Part of a small language model's weights: no biases in attention or MLP, 160M tokens.
Each number is 128 + 32 x the weight over its row's rms, rounded and kept within 0 to 255. Layers, rows and columns count from 0. Numbers have three digits each. The size before them is the row's rms in percent of the matrix's.

# layer 7 attention value, 96x96, rms 0.173, rows 0-67, columns 0-95
108:133189101101139116156132106104122163123120125132097146102105132197100115137137048137122169100095142136172107119188129034135117135125120101127145131116123117171121126097098183117185143149117145131135202123164123049190125112160144089169089111143164141094063124149093197161088105126100161098
107:138129059087161137155124089061158131118154136115084090122144116133151167176144087122195153117112160071144075157151077096102128168105199132157207120090170129118111181111167173114143101126123091082144104161051141168084165118115121165152128130077147127117134124110127149139123076149117087130
099:194094081159204089102127134104106137134144081118125125166150152106037137158113173166164154047144121133196083118138117131199158163070086133181074089144132091129113107110080162138131158131108143135150124085122119108122089129119110104211104135155126143131140145124136133117103147134096090113
093:098146099152186063181139126128110116186148168058146163091139129111142177098117148135198094133134091122182111143143172098101124141103103112134071170122210160083125110092160135122139117096134066153156127156106183107133121100149147092047127120086115197108122154163146124121147098160133140120
106:130110111091135113106150118112161130086145131087147079141161138117167150122110070126156177103091144072141068125141171126132062104174184150143132137115165155168178156125060122161176159146146132123140088157064135112131067104129188139096131124091120081129238166112128102105180142131134136128
101:105164141160096113083121146115127109116107130101145178113165124102152091172133123125136103095132148157135094147189038101128095156148137066079141164182190143148148200138133107172145058135169120125123110087148106135127069120074065083127113142123164131138072152110134132106152113209139081123
088:129063110112114117101112137173160171111128084084074138105129092103115123079138101158136153137103097131071166140132122083174103189104137088168162098091180118159182182067063167089143136162129202123061170128105126116146128127138157138141080167163115110080145103116147162145098136138130107171
093:165151145104149151129092143187146117157179108129096152105181140153112060124111143111113136090166172093135092056195140133154191085126086120159195115189129134144109155113127139139144126116081096139140047115035128098152133116172140121096088156088127152138096124158140117116065090134110115122
096:085145137102148107167088137118170113144113113132079093162139128143156161092180135112088069117165140138179095103115026128142099087164112106126110181108239143136140129093166150134145140125145102125124077114157101116132187095129170125134106049111199110098124114119161141162142152094119135160
111:076159138101177117146164110164094106175103154106105175146127128110050161107133101146157100149134144193183120111055107176097154103066154146101102074148115153112129128165139159135133147080176131145114071098158126157172167071144130125075050125147130121124114131178107152117071164132116105134
107:197120091143094191136073123151161157146132128138139120127141170139151223177066131102174086107063084102105160105189139111113099120105091107106109142116146129163115116090145126183129091139124137110182126147105178185112113118098158092099121133137152077109077090150106174173142159111106078124
091:132152099138150082123165118099135121124156187142151065126113129157094158198158126143130096160113094129146130086055082101204176123149208100135122105157132107145094108192179090109153205129158140087110122125144096117116132175168139139199115121079175120115134088148122098088128150114141095125
101:134125086095138164125128126156117120178100142190105159069095147134121134165113059138114121120123091105129172105107116170109143141184094088190179149115076183076156082121094173145144097090136129136146131182154099098073142159130151145117093120110193172101099076149109155073154127154143108057
096:041166158141111089122172123129079157065134066197096078150157155113143139187061113121147115113187104172157130150157158126107100121199121138116124102080159125129119118144084147141149141165106131121094077133136156131133190178107101140119124155135165128087104146082145122114132126165138125048
101:176148163114124184143101110123079119097165110141112072147091213160088088100103115162137134089101132096126166137160108068140149159154136150135196102175125188120119146102101098111167154170134096153120094145096161088119105118039100088154124129159147166154195085118082138120147098147091122115
094:187147140159135138111128091143183188067115151186134094116076071159091101145099079141149130085129178109173154120171084079126107107094137118130103115118148113098092114132151137102171139105080162153100065153101120094155207135143122136125111139121173145203149141127088172139147094077173149155
116:107127123128105114148182113146092118186092189106119151124111083129151147139146163112156119110130181154129141105095120113093129142107136111050171107135100172162245116131125085100076110135108133135145172127235103132161165151150100130134101071116117146105107126130110121097181087148132152056
099:111166151120157085153171207120093094176092134153066083158138134160161133111113138178107146170087191129115128137108104132123110145120149110148133162165138114115108119146109122133126058135187089128130128171084120130128106182098121132100082095127128150183079134196090068073065140121088134070
116:097148094147115116066121102111129106084151156127081114153155156170121186103170155116139121083212175072109127113162159097143149102128136140125141079073225082111128134084138125158154141129114170105101095197081155148108106077140104146092172133161159106156142075104122100180135126094106144124
100:073074144120133167091103124119125159138178126105166127109163139169193084107132110151128052120108123069094145128146130095135103183143119084093140106124096096161116128189093122177116137081168166104111105045072155155149096099151086180154118131134143092144153120178171151145174181130128175136
105:195103150188175141137144124141164159067114090135129149140094126111086166207185110139116121141090114109114117125171115121073188090153137081078152100042132098100116145117128097178082095094096132106193127139074098112102114150154140130146190159118120133113125131103072168163138150109162141128
102:226083085104069101158091154143151117139111138156097065127114084153050059102120145112156154182180104162125159070143080142158125096129146131151164128142108150152110114150115080152162171144167118155093104144130149206134102099120128161104118145126182091156143112125144163083122132099166120142
102:049103110115129151174156138117128085189146158118095170155127133176088143140110125136067145068144160160098142093104187169123082103103160112104166129114117158122120146142150080138158075098156116109177146164120148126123053069163165149119122147127168149078158052124174114123100134077132131177
096:176122137123145149099102153181189079130145145076102173173178099096095124167129158137107147133062159142133147143132083119109149182169145094074102131130203165080116108172167140141181127114090153163126127083110107097096104078156154103125122075136122139143132089078215113087147115138099143116
102:124121135111100115129109114145164124100060101149100144178159110158154116098085181169125125136130166142146103185136165124068174134215093141106212118076153138139040155139119117118151084142184093158129145091051113135106102125112165195107133127108128136173149089146134132079136154142130106129
104:142090096167070076120090115204127142109146148124127129149150147131119096051127144140156128137113113158155132127162142176033121152105160156181143191143183091139147080129114177151112101085174066163148137102095126062091154127111134133086153075137103082143155100159111072135129129114157140141
096:058131094099071110109127082131086120171155095122124108125127184103146114128111135114155109142143170117090080170117170094135170125105181160082068110136126143183115128108155155121096106126064095148092146111171151118144142214133140169110118157092142112144111065159107120089136211149189133175
104:126201114133172132126135156068108105102122151162140154116133086116092108094078160128156114118065104126130131187077133112119154129150095154096078106091161109104154155141192106099100108123148106136187140153116128156153082137090156196114174099209155127164118126133128103079071101053157170106
105:100089127069125099133163135143105147097128111112125203060091127141158186166094179117146142099112178130123163127155106173130121150146162132137098131157090220167131089096129122140099080134093096071110116068138142066101133121095126157122180136146127114113151115114134217108132133084168138189
099:157136103163113118106134097114140133107092118094174123141162116168142129143161094077070137129088136083120151184182128149246093165139145094175180150119096142083121103110166157160077218098148089096157084130183121118117137085149112140077125109182110128113111167161108137135112153150144123133
103:128123118194055153084109105088122127071084105097149134180108105155140090107066104135107138129114132160138126192155100121168103120118099073150168143106134116067153169189128091171185144133129140101159084139093170089104154155184173100109131142126159129143180116148056173085102137127141157121
100:066130117162180080137089105162109062156097178126122155118175115097127145085136095130090116205171095120165135076102094137110106146159108125058101138100144134114154124127143136089132132124122158125173185111178078140183125182150118077102090177148094148164183101118134142114114133175184109095
103:119132116121088106084176111080121151082096129099130134127125082166130101115129107122119172125131110108061121150182200080148174146113161095126159056098098107133099126182092207126159185132120149112124093137142098141154105116170128122133058129098141146123185194161144119098200117159121177105
102:132149205099118127102164113088110138144140093139068100077087083112141149130121101115186144077122147108128149114127142099182126129135222087115080101129189070165148150157143134111154174132162164133107124099133122080206139119171078141108093109140123079066131145147160183157109111119138147090
093:155133123174130125167103120149171101153164108075186158182111169125118124072178127150140095133119104206128117086132113168113154155144112153111060131142147115139095111117127104136101141180109117173179130098153099179107137201125103075164144089165114074113159087143097088074110119118053101091
101:092129122082128143122151100176135034176127150142174093118100112097171142108168120128126110096193155155137145111151128130143132172131210180150109154167070138088097125070155140076150137136181115134124092100131110165091126162128161137145138114087154052108144062118130105116159189103179135126
104:136081150161108182085110156138133131134082145087162143191114177137089110086109105128136146106145137112094136128151157140164090143154122125169134120095075187189165130070056126096084118137136192044125161078145115127093123114142106180153115173128055148145151144140103088131124076146126142174
109:144137109109135100099062106123123099088166115118083117092176074056133171108146191077139152182191132096159167116146126134148138144132127126179095102094111084110051132105116145165130111129121118185118103187129115127163131171145176178099154150122109077140151121073155169104111187105140096163
094:120124134078153152073107129150088150126102161186157131117120117144169101091123157152142171105174051095081128156073148122092137077129115087200066186090161106105119106090166139177151119125139095190154129132128142135169092118137133166106164102147093073160163137161092127137151146124171150195
097:121136123116139110118153092075156142147156128108114120188093141096136032119124127196116125168107122097135146177091135081154084145113128127116166108151053108140128166144075102177141095158126129092122141102145111108124124180182126115237074129126126160134135116198089183145122146111117119070
105:093183178119125084096166150163130134138169139122101151167171184196137152080120107174121128129156144136129092120090112086110087085162126113134140099193177160198167104096113108154153168139062164101125156116146115125199134102119105155118118074117093114098067147144100081144101101115084116082
097:141096187207142122110096080113126121151143155133090129101203103090126121145154175177148163108101112153052088107119054101109081178105156130107074144140107171127164159119078177140170109116123102132163104134160188105121078051169157107143110130137151122106106106130134129189104144115124118123
094:114122084153098120097104124154136100179138131200086151147114088157107118154084118146057179113170151102092091109093102164104123166150141153160155191130170143064151064159140159139107157161104110127082156167116192079133118130039085118142112095131114156095111088115140132117085177142115147101
095:111093141187193131097136148133142170202123118081133175129139185142093121082186113121063110141155097094129125101137116132110118130084088082191166093137100121112139124137081140104153138122124132107114141063086136146140138103134186093126062104126144156128139139150172191101119156084101120221
093:161085174108103178126104126141111118146107111165097136098107098195096068153127112121136161088112109132127123114191069152177152125148062174185125111181060149176100141065134155151151091111076081139125190144170115159161118119155137126109157097144130100170114169129164063112117151119098108147
100:067128143140109108106201163184103152103128116106128073103139161115164143153165100123099099114107159111079144187093153179140123169109169102166110156081116128128129131176106124168057168118103099092082090146142117141151196129138111161094116153154151118039112135114063134080135169165152114100
096:093170134114104116162085130135116072097123125186105103131150155125165104108146096073108182121123181141101086147127106170119134101105171193179147204100118122096106150208158144146096099083146098168122109126136084136117138069106138152120120145107094090144106174156179059184079152140124164123
094:192140118133153205143102106147084108132138185124083139096098128143160126142113158126181196117158138118142110156084050072112172090143131143115138092118098107111122160131153184136128156114132103112202141096063115124156080137167083145148150118122077143118179115165099104128103098199152070132
103:122161081104132138146077166154115172172104103133182191129121144146099089152126170108116074139145116100159101129124122150112180138092139112140188158168048168152199122129150105070130090152098087112103112069109076121167139117099107120148151187095155167114066130112130091153160118130163068138
079:128196162137113136108123073112118147122166159137091103091127145114108089168171150123136187051147132100115114147143135137093139175107109082121111094202118180125083128093051171153149085138222129133116076120126113141148121115094127094095120143171141118111105195130112157169118098146179108183
100:133146112164115102116168138106108132088113145153121102126084157074062148076075146156200123090138087085154091182223148151144122126085188097130152155127164075161156116112198160150114093132138131142178146134120098099114169119124119144160151080106152175122140111130050087129150115116146161120
106:132106161157170117152148166086115151027097119115130141179174109110143138142102122192077105134130170100174150177144188153159153126097075118118159120133135116112138165117109101075088103105063099175117073138107105116140137161104143135217093085150127134160165162174079135153129140121122085136
111:098148183159135133126180128108107119146147152125105171181102188089122078120120113075083138109145102072093143141110146117110084092107078128066114156138112150173170101136134102056208120116143079140143150132121115192127086109072152124128121140129156189173159118146126122152117114033126163138
103:123093093082090143103083089157145150119214108107090117148151171154183114172176117127155166098143138077108131112111194157156144170107120093074143162085123153134086071085114144113122125119063102121094154157108174113104126128095122156141163139138124087145150091145084173212157120139115168172
105:122091141138100090138154178112111075125131125130095188136094059115129191127158116137093097145169176101104159112138170147117151142037110123153147170095168091148112178124170123167186125099117127166167200142102176150118158080095127132161097106150117207114069147136130104105102102125095138111
098:091110102122134089134158107092064123127077167114117172142094138114130174146179130149104165134090120142129160164057060178177097097113112109086105123098114179153149141115160119106113168157186073100079147076103178175107138097167127149132143148145076116140131184121096117136191188109094129143
103:100197108142134129179127174186156099114118130144119205087148127109140130178147129064146099172099084148131117155143065143142113142146098172117093144127084121094035133136164156102101169112111163100084099130143115122086218185140117186083083136134136135156124123118138109109099098151165111126
095:172141110130083128139146160175101129103133079093108159106117126143076134134165127163081139084093149075119106163148127123097134118086133125095170159081138170157171069117114193205103133129116079135141123070082160100149127094174058135080156170186142169141136130149128116184099174096146135167
113:158143097138040206197118138117092086142101140162132118133126124066129131138097131138112070171099152149123102181162111105161123069076159111178121151151152096106114193139121127146119143127101112097147059168105146099131093145101083147114150171146139167142154126149165128156094148079105071188
088:142115103112149146140201145110112130157116164106092143148122062159130164151099034142100133106106122083137108173142096126064111117071157119157150096087124122152191096146128144113119129145153174173168102122124169135094123204150099138087107119120113133126068155129195182103174084111125181081
092:179116120072113144207155144121104144134208151065087167082051158112135170071148114168119082088126079106128169133133076100116115181125130135105124105166161159130175139143143134189121114151096135131130133139116106173089064112144127156148141127100079153156132074119160101120119101105115120188
107:093144139107073163093130060132181135083119120107096097133159104146129092158144147074156136110133162112201159069159093148129123127154130165150175173136132143159105139149135167112112151139180143142121060138157120146072207083134142120101095036154155103109138124155090123150134151090117076183
107:140137133170169151119144122066150084158159121192147133081147191157142126181174109104119168160076159156106150116100121113123163101135187087127133105129141094103178073096115097120107144120064095086162216149149078151152190167158072116104142145090133119110122144125113141090121094106082143092
100:121080088131148117111105105129128068188059111130149116133135176158128111136175139145146111099187146112163180122137103113162106136111078168192110130165134192095093137088125129096152117141176092104066138149128148151075206074114172105099065145091128120159095102141132162138175153123121079094
111:085157083162119119167191146075112175115142142127085109176130084084094098136103205115100135133091124121116070137148106122126131108106122134160106136138155123112113186134142102190185150097117103141140085200151166094126114152176178119120136188157140166132116223107090078147126116101127138081
097:097106094139098140141129151129126116202151121192072137149071131142117166143139107048113123173144117141114156117123117138173145120169101124136107154126164141114108133126197105101204111125137120177170123147197180154169116095117110068116091143145125131145041100120140082145129091139159049166
095:173123141226128111150172105101089175102181113080121132169109160099103155125122188076122103121132067133129183179166129125112136149137113110123178135114146106149103134174097135112094094101110108197163088146102101081131129128183074074171088184111104103123115148135081105099105085111144143148
105:132064151090068132100103159096147147106195073094181148146136117138123117156122091107065132141120089135078132115085127135135113149146133173074154161099103136097138127117133105145154128119178100096158106074084191190155068065103110162173137159144159121114120173130134161119115171086173182152